Weights of a small transformer language model.
Size: 13 layers, vocabulary 1431.
Architecture: embeddings untied during training, shifted keys, gated attention, value embeddings, an embedding shortcut, learned residual scales, capped logits.
Each number is 128 + 32 x the weight over the matrix's rms, rounded and kept within 0 to 255. Layers, rows and columns count from 0. Numbers have three digits each.

# layer 9 MLP up, 512x192, rms 0.0986, rows 158-371, columns 128-191
150135138143054171164217099116128113120071128100170136138104077132116083114131159140159090101199133107138128155120137114135193140102139140172086091077150149103165095108098133076166119121122088
119128193100127128148155136182157050136119172106096143132138099123125115106081140162127138083155106181113112105137126161117100101079104106070137079112124138095210116106128130085144114162173120
111139145126135165086183135115159115112122169151118131127097129174110095131113117129123143211167120121107080152142178170148057151172129126087130148105125114153135118147147181142094149144102068
176142085149131151120077180103126201127118108097073082101095134134068119086134088093114097120139180102125176118115149095108080144154111154124198150172105179117151118132188150198093144186162094
125135129151174098152099109134129155112164119133080093155038056096145144132176140165112104121130134078107120118122181162149168123164123138083137100146128100143170117187074164091144165141135108
192120168132060168164154106117148151090103154183196119182087082193166105164141195113134166105101115107112132191131109110159141100195150106105142110168146127157106121060090133113119192094131136
116083129150109060120154146176130143170119175111137084110152099065104146122141099132121110107054161136097188157130120089111112136184142159122059105176109089130132152101138066091130060141082060
120093102096085104188145121131114105085143171151153127146134090145072167141160150107137124056112064153148140098058141186179146072104154124202091077107092192096088172111102136211154174088094169
150109156125198129114154103068170092161132178199131171107083158129067166071099097192090080100112142116147114090151090160149116088186154168118086094142115160132104141134095134125150102150111133
168088168095066144103107108120161088079116114089141158108153134129187111137071153103124131129157117080122128117066161142165143105079139160138127116092166138095116110144205166166077106104111172
162089167135092085080142115109075109125100128123107062140203106142160117123182120110129119103146130104090099132115104208111123186105095075122121127155091119153133070162144178133170130130123077
130095150180106103101089149086068208141123104125170136109090202158132033120091126093119127052144137126111115113063100096083171156113115121131151143142151199138123172167170143143106089106132173
117085111086144129133206088125171082166125130121140145152110065115123163136181161122139154121143152074147103105155136091229082122074117087110113137137123109127141131085110119135128068101133072
195147139135129158136132105073161102140192084105089145086156106174128129107162144183104124172162119162074111155154129116099082132184155127141107134141152141128190088134135108135161106174134156
114104080086124144126074157103119107107129115175134127094138112125174132191139177198115172139143162123079098127123132131126096142226131084106186150098151137113107146119169158097170180122119147
099147111121114140069153163134151118142108170131152158105137157123154101130093156216093151083108156125139103133130101148128122135090140177168100127050102139123198164188144141086052112104095135
180128146129104149107149136150104163144164076188082065135115121143172176093102136134148119115157115103080161113132133120084144089119104144147125106120064163143117102167098154070139128109159155
128179126111088147087085149120177192139183140148156069058113123123111086094164151133156148065150179124090170152151142132125074144120148098139144118226113190125156120132082173082090098152147082
070070135107121215213163141150152075007094131141103124185120110154127117229205111128108115132140036156150137150148207115144143116068093148146134126151136179100089110113137088093144125161131133
098117144133200073083125185099100128156156055129141165165080144155185103149114133153084094168100148079139105138077149059139150128053168184139166057139095164129083137159131126141169149113138164
135165143099168138130137122129204088090133144085171130128134112126083138180164104114147125114138095123141133089151104130165153150126084085131122163129172099092110122076068100116066107123138130
110038125103152138192130120164124108085159103189119120141140119094132116153075153176110164113083161136062094148126106149155128168156144091072088127144107164133009139206151132152095123166129131
081149109104104141106110094072112089165118104159151115145177123131116122140102125096082138156137085126150105148146215144154129217137167072070136146126125094109055130158141150149087145141142166
150137195150087131197130101119142149136109133172068156112099150135095131146131139119203132062090129150127143083110051125146091105137062149109127100114084153126095110114108126123136117104101125
058108104087161187169148125150105102063180107102164112158186152093088097158169166119149131178174084098159140065142125120117149126172138164184090186136133093158108135144204139117149109106171145
123112142083127187088171150108149149149078085137144160143158153141113115148064128106081168063135104180137138187101144190172155092123205052119074155076090215092129124135164130141131148182111095
129100114067129136128165138082122143145181117123086073115115106145138117182126183147141133152105129086146200088198150114143107140174069097076094115138074167139108154167141122116162150128124187
158160156111124093096185116171115099157146166114149110184091106168188098058158147123119147141122141121142129156121084161114123110140109144141128113094096163101111150088149098141140117103095087
130121151149137187156144100133143112148094155075142151128079141122125182113098132186087092130077117121093148122158108144110153072075150135106106095130159129105139208134141129119117091137144160
047094111084162066130089146131087160151121125132111117114114140108097139122188106129137145135166117171124134112088096131125057054135157169184122157122106106170083105174175130153127154170154101
135142083087147103160147094103077127115098124135108128174076124085118175141145116128132130158117110169150191090161134127145088100157140126085132101177176117190089137108148115138127185139122097
145131153162131075080112077123150165111143161167138184205093126165071135164107162176184088172146121157132085123111112158157101071144120066131147126187188138117122091123158107081143133087149138
152126217168118144150144165105079143035114122113128065105120122123145096132129124114093184091120145067081171131160117109126159132127128176131160136087115194154161110146139106153102133141104108
125091102164092180177112108109119120087105091167164151125125114132074178151092175137186110105123166133112198085111174099114143142184137165146162142135106138110082164150177136115128159119121120
201149117062069130175138152180131158127110151084193112135106138162122111148078113141098149098089117105187129119133117104160062140120100079202119131107169139127131068147143117090138125142096141
150138118162127128108161139147143156146168139138119124157147132098126139124125091103164111115134103148148101086087072088112125047144120127158080095122135127078125118102116045120125149086098129
123128128073084150166156065130152102114184135149122057125154085144121115195096131126168174168120136101124133117169158059103129175126152065128124156150059142114176137142094202121179089136088154
069080119144156170154117167143155147172147108123148138165082131124084072087120128150161074107129145097083160087129135092089138111182128119137112131129104105102141168113108133161111027101102104
174156201141098118116113098145161107108113122169096136142107145129119180155113174191119109109151127203121113175125127113179158129131177147178084146122097014139126156140179130100117076066184098
152103129102147075103152126108135156155157125151128146184175152177142106133062132133088135118120111117143117098098150115079160097128113139113100150082120093095097108180089100162150120150156163
013090211185109165142114100115101133059086147194089088089084141158142104136107159144127102124134128128117130138145169094141144154085139119117108109173100196111170091181106125161154147143095119
118185162175128126119110134155131189171122077110114154125148112128146099141163123133163062108107140138094139103077116145121128095105103109112137118183112125075113136156086090143077171169125153
142092093133123095078123133169173106105173120170116065114136128080155178179123149123143165115069182102144170110117178148111106135142111148068161165127066202104105080103101073107147148105089104
104169128120110148150186168162126070095142156127162065127122142129137199081116160120102113118136160058150121170123159141145134192121103044216126122149130178126095128119104142132144144115146115
098138154115132101148169042145128082121094133166173157159156125188183136123084125116109106178151142119081070101082057215092157146125145165144121161148134066156066129099119114125156109087131116
077142117188111177111163212210129105140093118150184152146113141130104135103081142107116110156177085140163120162113124115139107186165142153129067142157115125188138031104119097163138162114127081
200158118195152114062081012178154120191158107145060173088108157132112147142148119098111168147147115107122146200079115039174135135106100110088118087106155081202163121158111124118122136116090139
164073170138123064000066162154106149105118115185114122146096098141142113065105149139094200136169132116137124167097082134162130091117111147126115134116138144135156089128128147147163123143099060
176172154132078102160127049129133104115165106134104094171112101134143160176118143145088104182104141126109080149100129065131191126106119155142108096138062050098119169074120093124175106148132152
129112111065089085068112114121078160155145125159071142178024123105177172127112147150139084110119150092131181121172141139138130192129170097188162077181137134146126143165127101137185168161121098
110164088111099123095114126118105133142163152065119167118142101086150154105109124102123159164135107129107082157150100130138109097153104153135129128121085150115127112099164130146156152184117125
122146112160153122210120175128156121155089112164118093103125128176065167156127125074179082094100109157142146178116099122119124089195078110140098117122157063123120069147093128142139124115038120
105097116163150157096128158084141104105134117130192130173110122115121141196174132137143087163105123153121139166109101117151138144150161092127131155142167091096142073123139162167129132054126145
099100071135153133114105085162209138133142120129127095120141102027142131135124158106110163128150152152191162119140121103120070129134092120069124148124140121141082145182066162097138099105113158
103153122092091090067142088160094165152114123096102132111171130134138159118151107102122134146110070059141125126073152129139151160116169096157109112105121115149174172115129131137141164085156129
213108188168132144090158132131138113062137174124173130110097093110146206157093150141160163057200152132126089124094101107114119141138150109215116171165133104116128104175201120141157152122122176
154114134142160173140124146071079147079138033084065123166110113129167080110114162145118101122179108138088100158105143097157127106091171148154150094087171143135109124119127191135170137099150149
109180131097130096164117073113141088092098157109159127143139107152111137119148108058125167103154145119162094090148120116205094164127132093080159182128194086105075076095149081119119127086070122
112093127113104141148091132115115100129098160072105131055129150147149123154123127117123163113145165078107140140138158125114130185169118163127171115215102087137163120098120128101144191084064159
147150076148220137143113147043087219130121164076126114116131107124159143148150139155084152165085125118184124131174110160112174090170122155132093148086180097188154107157092132123181111167153113
147128144153125159100159131114116108150185175162113166121102061165137077131085193169126137103183105155109128108079137160174103116163103142133131125095083174104178112099123158074148155144113133
106114119166167075145114135107143137072156152104091157129108149163122145087118108124124072074132069121081131103118114145195106106153096143104105159088121110172130133120150101121170176123104139
158163079100108114083146116073126149170135088169088127128127072080147074162166126172155120131064091138142192074129161112147148153174061120150135161152124102093149110138144091128098144070136170
130074109180087163126114174074143117148062095069154159131152185137076144100105079143071144121121143168157084122094138126130111123142097122153109137096165186122061116132169102123146183151132214
077178137108162073101107141081103103115188179116134161111100161174128089109112129113147156220200103141084124188167124055151130107052115169181113058070112078162146127121098115122099198131121113
050076140123140157130148141132111078164135181103108110101142172189180103087173108155150119132114131103107131173134113123156178121088184111134077138140077104144148105090101140111104149080136215
117127084133103152136086097139158125094159075181081125122156146113133145220085146128136111146061136155141154165139125189147187146198106150116125130185087144096101133207095129133132147142147124
125108101147163152114101122129185169118075151114107143180149148192142145062131108091053145136133132118202130225181099139126143149183128135108147152114147117141160123156125180121197159178103135
088162163100165132135132145112088136187146179103116108101101139110144133109099145126106156222096057164169169118156184121177146111156106094097119140073115085082105135114135096129183130194128135
141136142149081130119112180165116127173063134123132080111148112104115130081126132144190145050181109126122090137121125115122128138120158088105154138157155102081114108091109056116143118113111121
133179138142150119141144109142097107152162145084099114141118114154201084130115128156118076059146170109142106073077071163108133110073157160140172133125171075135129140122070126107195145146082122
092155112117126127112171118099188167148184187079094115111168126119108119062136072108120163135098188165171147090112141144118135099139074080030079107098131120082139168142113134134146088114114130
125083153098098135119069154123068164104131112098135137105146119137167162102140144205122086132086126118133137157149145154068125190127130141161184149158076138073127198119099173092129133126116127
148136145105166143110127103159099117073138148136111152129146126125194080111107125140159128123157167074173145180142163136171112156135107061154160154056107091141105115160162193073121116148164135
146149114166130115136124117182094161134098142085129080151129073024132108132175087137126080147146142069113098129162123099084155120112157150147144111164140160106071128096130122121139144068186136
071125119119060167085115108162138166137183094150163097166150108087068171131120130104130150137184086145113114147126096152105125156091162040148150132242131145069120111208184127137116146132193121
163119160165078048106159127197098147130163065155148110141129097129110136119093156144143101146046208141132139129104116137077117143130119131150100134146096129148108114123113141161171117089088175
112121132080170176110184103111110093154178132102103130156145152131172125117108182147139174121154196137071154151056120136148155080151120163137103103119091126089091181155185170180112153140132160
166103134117076118109128100155113116120106094182131168105158111131199072174115142105171111144097107109104122137137158147149116184139114172132100146141071118058133127187126124102164164079138118
128163122156126165081158121140112111181129098109135091113073168165149166161108169157102172128080128114132132132122097152110115082125118135145123172138166110147175157179111150120159148129103167
136164120104145160120094155130131105157123098113149165158134092154123119172160136094154160124132137126143121092121152157149125155166079134082142092151119072094103148144050096144127121128074115
117085117110166165112142060088178135143103169139092131154173142124105137143117120117118135124077166141149109125171151216135125113095038125077125128132093070146086117141131128162153117126116137
191198097129084115139114128174113151160144082105072119094136126142173148136157102072170160150137108126196113139098105129126089167167093150145099069079146127172201085082185108183174109110116095
156128166096068155116139112082111147083166102149085138148054189130061107094166078146139179148128136143134174076123135081155140118158108163105107139151126161130099112122182174182160122148114106
146192146117131081163122107077070230142167091103158132179162137106122120158162151092079130169132102132132126116104135099133148071134139107167106155095091134109096091125123067168164153049133128
136156165122135078117080138150157147088130131096095087166158162152104121194088092173118121110132112174117147097122089161120107094147105111162136154081140094118136145161143139120200129105122153
147103091147121128121134159208098164136115200103114141051142129132139109148089096135115082143104109090174167106194113119114145132150147141170139146158101129182178125089118099078103127156103131
078166155119125082175168145188196091089194181094132148161137101148110152156118178117156145222110196086167088099100136097131133104174170164101168116104134099127053161131138126137101120089147127
104077108144102104139129069125073130138155110157139070149081116138068134125164130092130129196153152047122119101113115086089104074138178125146157107140131104056121169074051073116134159140094132
147148151163138131141093142158044147175036138135190122123125110146118135175157161131217149190128127121157115115136124158167174140045140111154141147140140051150095136099123120093079126104125124
168164121155182131192119151118109101104117143161147140166119145121130124107143115107118152131125156181158114123081128118066169118133075084154088079134156161167098142165076102107118127173150220
061147118059163094084120185121113187147110126106151129111085148066125174178102057070144172140122136073168120053135149100132099181115106144105119171133213125089112211157152079163073165198163118
093070117125091124182111241123115143143157131113109189129163175101164122148077055134071162110107154095155107108184123211112125090090100096096151110187149131133107196152088155108123151149133128
116104099163123102097088124172141136125103109120141120104160141128120101058150152104164154102139141110114116132115136132112160159084155147114169079073123160067104130193132116099131083173054115
144129115146155140096141180115158148155135097196122109149185124108135096132097132131105130126178179175117141137109093100050122142181137078106086145118066129143114095103162127165093164151118155
085137095132055149101147135110107118138101072133130114147134100116182091145170162136169079156110155085143145099114141157166098133115132144071161088171055121088138160102127130188132121146119150
128096079188135141142134049093180072110187109123131144182099116096082118122138118112072071156125098096157114173094147091128200126129088133170111126154152170140091110135126122171115165100118106
108201131111162084108162175116120157109145107149124138143132122155085105122152098104143138110125079151130063100171177114128127064105131089104098097117133125128155158084140144177082075103140094
084116148158175106185169166159069151147122118083169167160115153161064021079108082099142109153109139155126110145092146127079114107107128135157128145130157113109097161066132132033109150130104132
105134099140175117127149128125179117123098115137116084111182071157100111090151086101127071077143106166177109095099100125110116146147109105126092143153155101132205132094142145126118105127126093
193106109145102063123144099142139162173147148116123171108088137117094139097097115073134113093124205105075117148112079135103124135139080118126187100097147084096142174096107114124134116079158153
246085183210105129112129157107189086142194100127115215139089143145141115089082151235166130100123109132083145117089125139169141095139146178143099118116127143127099142108165122153101101118138088
158088096100108097134176128136102096091165128182142100100132175149054150178145098128087094193069122131058123112167173203065119093121113118115185132190147117110143155133149117144048114072133142
119133158132183120095196204162134152105087178145076130135151109135123056140058132107118086142140144132100059163122137128068149087127134073143113129111120093117095085194108167204147217139161117
101150172204153151108169097170156140160110159162056109154124112133142091083135132158092089193097112184137128162096137147102150113134120144146129117176160158152109064123119113110162171134159137
078103134136101089191163100158200130106142220141120141167180129149126185157050141128149137121155148123144109109149156168125068109180112063156155111168124113059104113162188130148133078106115126
143138149162073098145165127165152179104129170077106150150124111159151063106109101084133181129165119113094079154112147080110094122121177116133138171120119169097143160095114149206157037132144094
160131172170140133101139102141156126134151191114186175079092158097055195127077116119090134115091069126156118174145147186113188187172144101191124160146105160155134093104124052082059118170125080
138140089181128126157120142156118128114142152122153170077212151110098148098084117139106076165138139180072138123171110136118158073117090090080137110091091166084170121087137118084091133153154136
145156144103079091149124139191159052122138135165152067120092113082126161097091121146095061083115109131145203097135139140096210103139120109118101092224134118164107114095137118087067141125140072
107093117110119166129059186082147152121154124144143140085097142115083140159095133127071164092069119132116156162125165126121128191122116155086144135135124177142086112235061115130123138150157185
116097126113092075133130188191101108090084114149152070147128121068170093101091144112155115132127193120083141141123098115096152160145107173180135141149041122059124122130152151109087073136130119
125141129135142097116107195182115156213109128141124178151089151072104185134128063079112140149094098083133133074134152108127127131134121125052127113161222131090161165155168110180056121116170063
121106101113186089128094150166177109154227082143151158117209103095119131174090121156123133176134157145122146126066149177126124131107164153187157102129105090156093104154059139119146089120100155
132160117077089108159115116122200151131131193112117124105103152100157186121101142076181080092104159111112115171191167110096081153139133083063141110142158111147131161132160190160184091137140133
165146120166154131144150122155107185148087132149095117091143160125202098118114081114139140145147119191132132168136131135123083059174114140155115122173150101131163133111108088094113144102128059
203138105116161089175144181184060190121145141123089080115183113106126156126124168078158141111084155149092129139119095095118098157113121096149084152114096131147107146174104140124141148167168105
165155118154144117128109106099149198113133048136120139093078074114138179183150141159166128133128138111128118169138127131115100146177089160155196140150136143076107117160154169126146144091118109
131134144088131083143085110144179057156110136148144149093120098140126095137193160111122113068172072129087070093122166119138121163096117154130149185036145188094140064074116174113125078091133084
112081133164147149114133139104158103148176127178147129086142104238152147139125168160163181157126096172135177079115144142173134131111151171128124169104126130139174073143090133126149163103063174
174135094127106151068123209157137099170103175155176175071171182169070163092145137131107119138154109114148152168167119171126126153161151132213168147207136137171188104096123128088088123148107119
157162109157178125103133148079086133127136110144122162085109131106098124056153157185141152119053106127169111167119135122116122139128130094121184151116157137133094080151152146118158145096149077
142154133091178086116114106144188105131145160060182149106135110148132078071144111155161180149093196100151102150106089186115107095121147107116155076089111081175107130100182124090110151090121186
122129083111127116146182158110101143117134165113061063157045165183169116086142142131100110148155152119125128156118110112174068125160088141112160162113145134156166127093126129150081089141106096
074112137126157252118146110104166123160121142120149156060158168162091120169162114114103134133116093116116116146145174154109119126166198119136149126129086126157122090132055112108099181140141156
138156114157101101109097037117141116208081072163139164183140054152160203074178136159138177110083134200143109069115087143134185185073171046195160126109132104154103141183147145086118165089123155
096111171097117159186172111091142128129115101116095152143099158100123129225125159139130185199100082188078144165147163122110075142117135169071097120105172142135131121128125115124110184086104166
134105165086081153136105154103151134131143088142079182162167107136145076119112177146127126177158143158165151121129169087184132181191111159129091111132100097190124101146152087133114158119164159
122099129115138126141105166121142091058105092085150111162097150107103152136142124152097182128139126166183145167112085143147130101147121100107127183160143140134108139135155124123126132169149177
118096082131145146119111107142122158120085095151144155134203134160142106130099144118129104177073089166164074142123115138134163121104060120134127127089147071132221111203121142167100089083195118
069137149181119138117118141132157126187169172129197203099152141129130177126093119127120099146105139150098138105117081151170096117061102105160102147184117088135152072098119115112161122131130117
149126124138085117163104040122068134106119124167090149058126122085148130192129132097116186070146068095138105144141161167159091115142142126079138099138119089102109133166135158143125127183156098
123134051164135129149094133191164121122112087147155073083149139102076202138148121099162155147131070143157141135167167123148092171154142108152152107136102140120091120111124113089139119122113163
112112125087125124098121148090165190125099139080176204120091107129044097153190156128148181152115166145139165162124144152170071160130132116081087096120090107134111138146125111110102132167127135
133144095140135141102158152170135170129130054068154129159158095147087134143164146143135138099090103039116095169108173108150133150164134130168137114064067097110113192086096084131158114072129076
102067138149091134158127092138124086136139098112168128206127129124142088140161140149205125144139093092120100108095156107165119138183121165134135144166110191147128159098035106119041122098076094
195133222128137112134134125154183141135146102106114194218109153133114097095163134129125122122088134170108104132128098118131139096129121138143152098105181140144152093138067118154163118097131148
122130168156134089126109130102115173108104154153140120140133101134129121204144080078157101109147134124102114137147108113108162090095122086110188114150143123147137114147146139126130157130206140
114168158097153142130093093162196134120164131145103201093142126167116117131070145115170125085185169105112125092131144105100106130118116064140140129071130115082078152089095157179165042138105141
144143192136149099155190125139078177160188142208074081171103101162194129098110148154141112215197114095122104132121093077141115115126159164129163109147092120168162171103129105142121102111082135
086109140101088163151168105122146128155112090148124174146105101111028136194206123082172142148165122146154165148122186147152125131169173134103148135139186167059138075129140143135130154133154106
146097144095137107132092126111095109125086165157131153117153201136127094190092140197139081058135122093123092153123130126126168131144205069128146140142120154144106151159124123140091139105148144
092125102131120089130172204107145140126111107088105090117150106165130169162127096112173117134091093097110095121128119115176076145162135138162155126145096146117095113031192098114172104180092080
102100131141154127140184096198154125110119112109161146088131174081137098084176119142130089130074162111146097124130060129118156116106128171124112118154099079136106134120160112084109147173133129
091070122141143134159171124138084150112125140115131066153088133129175053126163079116137184158156136084103122138077141133118105105037131124139187085161136135150151137117154149140127177211111145
057133129165111091109147137165165177165176147103170188099132140112077174140098106034143162108084136097142124107138136160135115158194190108114173174082113086077138099154138073138155094115137173
145130124104171165151120088154088112138132094141132120186141106119154077100195194151119131176141086137112144114150107137108126134138110151110135106129090133146106186114158139168217129193123181
104155098132138165147110147118125120123082146085082116112111112117129141162092134119109123154121143116163169175154138172140146105116102143139065113087188198046155118133133127124121107154167125
122079094071129112117197112130152082075154138110142106152137169173086143180149153077181139135147067134093124144076144125180104152143061123135149076119129137147133090092091108131083097130088121
139108186143140076165103134121127206125144089131109124135141149040143122127134069201144073089117130136145095110145073102124113105113118140164138143157160119124125163128154093158079143098188156
166151111173135146147134108170090132135112133173146137168146150111138183135105136177131118123145144166131163149137058119098123115123120085138101158160167111148128096146132119149096109114115194
083143110087115129133095044138083132172121168093083097141094107115109114139171143126188171115150151120117146184124111084087152123159138148121148123142146221174145127117154129170123136144142096
104158152158088171161120146132052142142061081121184130036073174109071141091145131116162145136164162149133151120151167064105157098145124103146174067165084119117132124130097146116087091169077164
088132135179153159132135079111145164089123114117187115111166064112093161065186104132087167089096144121122137069078137126067096122144133121038167105129147156065113074091138112122114129062124117
099127083117132052136154104128132170123117132141101118100152113148125095119103086088098089160133222073087214139142104121103152108142092139101174175136136120157138163131147150172131172183173126
122174180131172135127110113174126144102093137076143159143104147117134081094159102068120150153161119096116144130150105111110173078087100160121122097078144087122097093146117131150168116167118134
086162131139133119151103144131199092117113141079179110106093187153099124153122113051085081110128158139139128126172101178113132157106137100178084133123133126064094133154191183098111103214111049
097098105174121155152081122157120144163159098135082129116157135118114102097086165147098122191126184108179175153142117185146106174158108118075133157098134173175128058116162105098141158119186107
103135108126127147095080077124101126131146144135126107074138141084169156161119129183145137135070132079100175118104204171151182168169110141189139170099101127109091129158136146097102155175092131
106119054095120191105179105120129109131139198144120107083109159141117157158101149180137174152152142103114117162137126149120104149167092115112103136143153129096132096100169139101090109170071071
119135101099125124148125078114106113170126113123138151105115133097160062108074107174137134164093142120145201107124088075144145090136093118039134094113099118188084124120116145114089063172113099
189084125166106107189074189155106081103061132133159056121089181127139082058165140165082081095120121158173153155117143107147143175082166119117148123130139109139101082152186124084109134087164154
162156103108077105122122162099136076092164172119112109138090063129151128127140143154185119110141161131125120082150116120135134112163157087186145097068102086151133168107204124156152085106146113
103107137149133114095154166110105104110107165135197123138116087194109100114111099130077118106132129142088174129129170141112168089091131095145117141094114165116119063057069149081140130149062162
070086124071165122204115093110137088120101069133178102149119162104103146080109117065182178162120085157147215151153137130132138120213104181179156180157117139167152112168198135084109118115142119
108127120074141072118128088101102066112106136144128122146168128137110133142165078103160139128135100126184116100088158089137111144124096117127108141099139089093105129102108183181105065127122126
163139097138159161120144147100154160104044108075168126125130167119135153143072143142139124143103134146076071113163096178120056193045128140113169118153137089143113173120147161133076110167108117
181079100148140120193146102143102117159136144163073183208116117158153155139137129159124188127092111117083183149136086126160109110113152072106139130138106135165150157086119083125169105135140132
167144122170187087087128215056125195095144141110153151166160169118135118128089166143107102105119147082077142120118187056163138129092141173165135114088131143137114161138117050131138136172080089
143061151088092128154136091160099133133180161147073146132142133131138135121140133047163162177066176133121182067096170091156073094092119158092150172130132077075119128110120132149113086079115097
107121107126134178125139108071206185093096161097080163153188132118084181140155108139119169120084086128146182098144139158108082128113148103103141070084181157161176193146147134130069117173177125
116130127103161137172104105093096140114120132127140120133103149136169145171127114088066191131169111115176101151158167153142118156119090106143131129091110093105135080102137111109161145162128139
167168150169195099095130106116094151121159163205157133158150169141127145180115095123080132136110119154128084090206129162111148154065102098107074136172144129100124105154062114119131068159126196
123157170145159123172121127157077122154149136108089137180154081142180157105142182156104191146139114120178175123131157097153196059064176092105144054126105141109135141121132098126146120102119160
127119088080138208154143119121150085136164067171096109115116147117122131070164103150102115108132157098122144170144101106196164102184126149097112183052166172192082171126163112153109119132125160
130153107144129118107165231112088149142054138152135150154069169117084108046162071082099169100150153171127113111132246188134095061145115091141146100119172090120152054163160075181110124212160088
125171117117137118114083070099111108152124088153115071144143096131149126098177173134127055153170118127155137171103144097127177108071192093158148097081147096206133129179123163108160119121070126
111146123098156138202138107155137163164130170140072107151147114133141099161138101107159082125118091163103139115119161119062132071099163097165118153142142115084169146071139171072195121106143131
168111133114174166104128160141169097169140099061105124159129124143107126134130070183142089120155113159095086093130069132129154064093131107111144091137135063109090182158123157058129150099143146
116137063149160180114076156122160125158095165109200181101126158114112074113115082062099136127175174162162177128144091096141125142105138101150121125166169082128091087077106104090117112170163077
138098186136029084127100118154142116093113090159131126119181161132126118110061094112112156075150176103175092125121104089099078079130113128100180141094116148095166162130184136140073080116126150
151179126164168105161149141067099146148096128161136109146109136181119100113068131119173106110154091087122115091130139143177129086202177153104126201117129073102178118107162053196102155097138121
179123143165108064118092206131160120133149147121101108140110168084131126108150144155106121137154133071132069076102170203061154107215102102148124128065099128145061157167118109116071112160132172
104145138137115159098139099096137126105092161093172106111120073094099143123084182146116150138072083121103082129140127170109160179082092114111126132130146180145114119152124174143160134112091164
070084104145126110121143120172095143130115067142127124115151148132088128082170135110144181156129064085138156129083133137106104149108163213141091095096116140189116146137122184123142154119120118
126091098102121121187148127142083093086150147120149096132176109112173086110134123177161092166083127110159134094168102074103179121163118113111167164140135108147146102066170118127111127085121128
125137132168100153133170171134099209143157118150117159101130128118075132131152101124174136155101092150148093134088132103111117140153094121167131097135171150159140129057098122168088106099103081
142096133156157076144165131159140129124122151113101157165103161104128140136114034077129139140122127136085081077200130140170157125121117131138136142102130096173143083121101126146137135150116148
103186146116159164151088110159161129138151105114118145154124095186144123119144148140124095085153107109148103106136169134177186111130134107157128101120140129156132150117089144095159179143082099
089194078146141090145144144104104095168183108090156151158133147135112233194169122157193110123143187163099171133069111090173136123099114132130090120051164122146182126104141116140126151109119153
115164101167141185141109134132147098112185103147100131046096076116137162130132148154098129195114147091173109186164196108119120163125107134083122084147132072110190116085114136080130089135139150
178146206138164126134116178156179126140212186143096057078217112105164151173120201097123076127107146125073148175080134088101150120154148117135066081087064125065104156153132138127133118102146135
126102083121128132180098093160098091113128125168160126146088118091162109059146152190131196141089140145122122132096122119089196163099199140133086193141122163063117152107080127148128109116133117
100144120142073097087174149170149119107108119089133151064190111127118144146117096150140138114167125117122074103087119101113169152107101097185096070174087095076105140055119134118127096121113088
084123145142162115132117118084123094103133114158151116154141146092136135109163085118103123138201102156187165125174099095150144091134183081100124119146161175125113150104162128117077150152131099
084100151119090153148152157093132136093083092134113106112131089114122113132167148118097113128095140150164156111146170141144096117124113160178185132107071122133101180205135152151110126064125098
122167160085120125180074058151128147129133133023095097165151081159151127129108153171149115142112088111120129109082137142121080194095084136100175075088120073144154186104108173135155084129101061
064111133091123148150123145198101185022149131103163126133162140051052159146088159095157110146117131176167134166147127146046119130164139125052175137128159139119104142153140104090150167199129180
206135114174127101118091145133153111084122125140162106105165163133170187132077143128117091143143145110142147104070145167135074129128126080121190186139117141077107161115107149106154208104163133
088170162106181167165161151141100125161126138113118151079111163110171171157136111107097168103124164108185070167167124150110154106130144104144128131186064086084133129147138170144150178146126122
074116119099130107122160100159084055215198125088128156162071126122158154078113140122148119186193136082076152151161147094117091140142142171172110112071093182132182090072158134116105127133124080
159141134175101093131177123066096142147111142162106168137160146146149094089089126062102146145076132165164141061142111120136150110174109151117140135148073110129135148139124148128182132115122146
129114096194125095157095138068141092182117119105076142102142090063130138152133105120125178097110127146114159159146168123154130155134112142149128137056107108130121088176116140071136144128097105
121110141091090200109123112131170171111198110131106118165158142109102110066170153170102155104091091117170160132113123164147142190162125073150105148119079173152117064050047103112158138150125112
158168111106121117126125116119191159188155149151145149099117110111061094088196129193116087127089128175167112149162114125045106140143152095098092151152125150162166123095106163134152126114133120
104084094130124118040141100118125150103085120118172118149139138177124124157098129143070109108122186152048075156133130134118139146113111133126184138165121086141100059162151127131077153169120162
123098137144103169143152152113223095127077147164158079160120098142080183172161178185130152164101093125107179076135114195167089153124094132088115090095152141117125176147103101111102086160090190
179108174048125088107120137145084099115117116154123127150085101175159098135174127114134098185130175107168119160106127135108151079119121185135119065119103124134131166067124133143173095165131203
091155145206128171120156135140144139152121148082146150075131161077107111167114107135031097169124095099130155107162139170139095136127122126141110173129117120132164148139063151093164172133124094
119080129203179112199123161040105115119133084111136145145128079137115135135156166099114121225073096096144082133175150126150084099169149081131140075183140104176081111126114100154149185115108140
066151083055148158107153171171174107166189093130106156104069174074146158144098129138152164080174170130156141123122201138137133156046169140091127148134093160087092118122086144141139140139111097
136092165153185141138027146128151107151073127129077108156162116100219110134167155186146128171153129152148075133119083085153126098146073125092145098047062145160181064121127069122133120098074168
140088146142071119072165073161159047177115134097140190127128115093092207105145098149144157144129172156115131109124105130153108140141138087191190125121085115092136120048186127105136112114118113
159172127149083139093132114143127171112161062178167163162119056138097166139097151117182089084122105150143132073106153129148091176185086138103153128194135159118089120104116081124154206087152166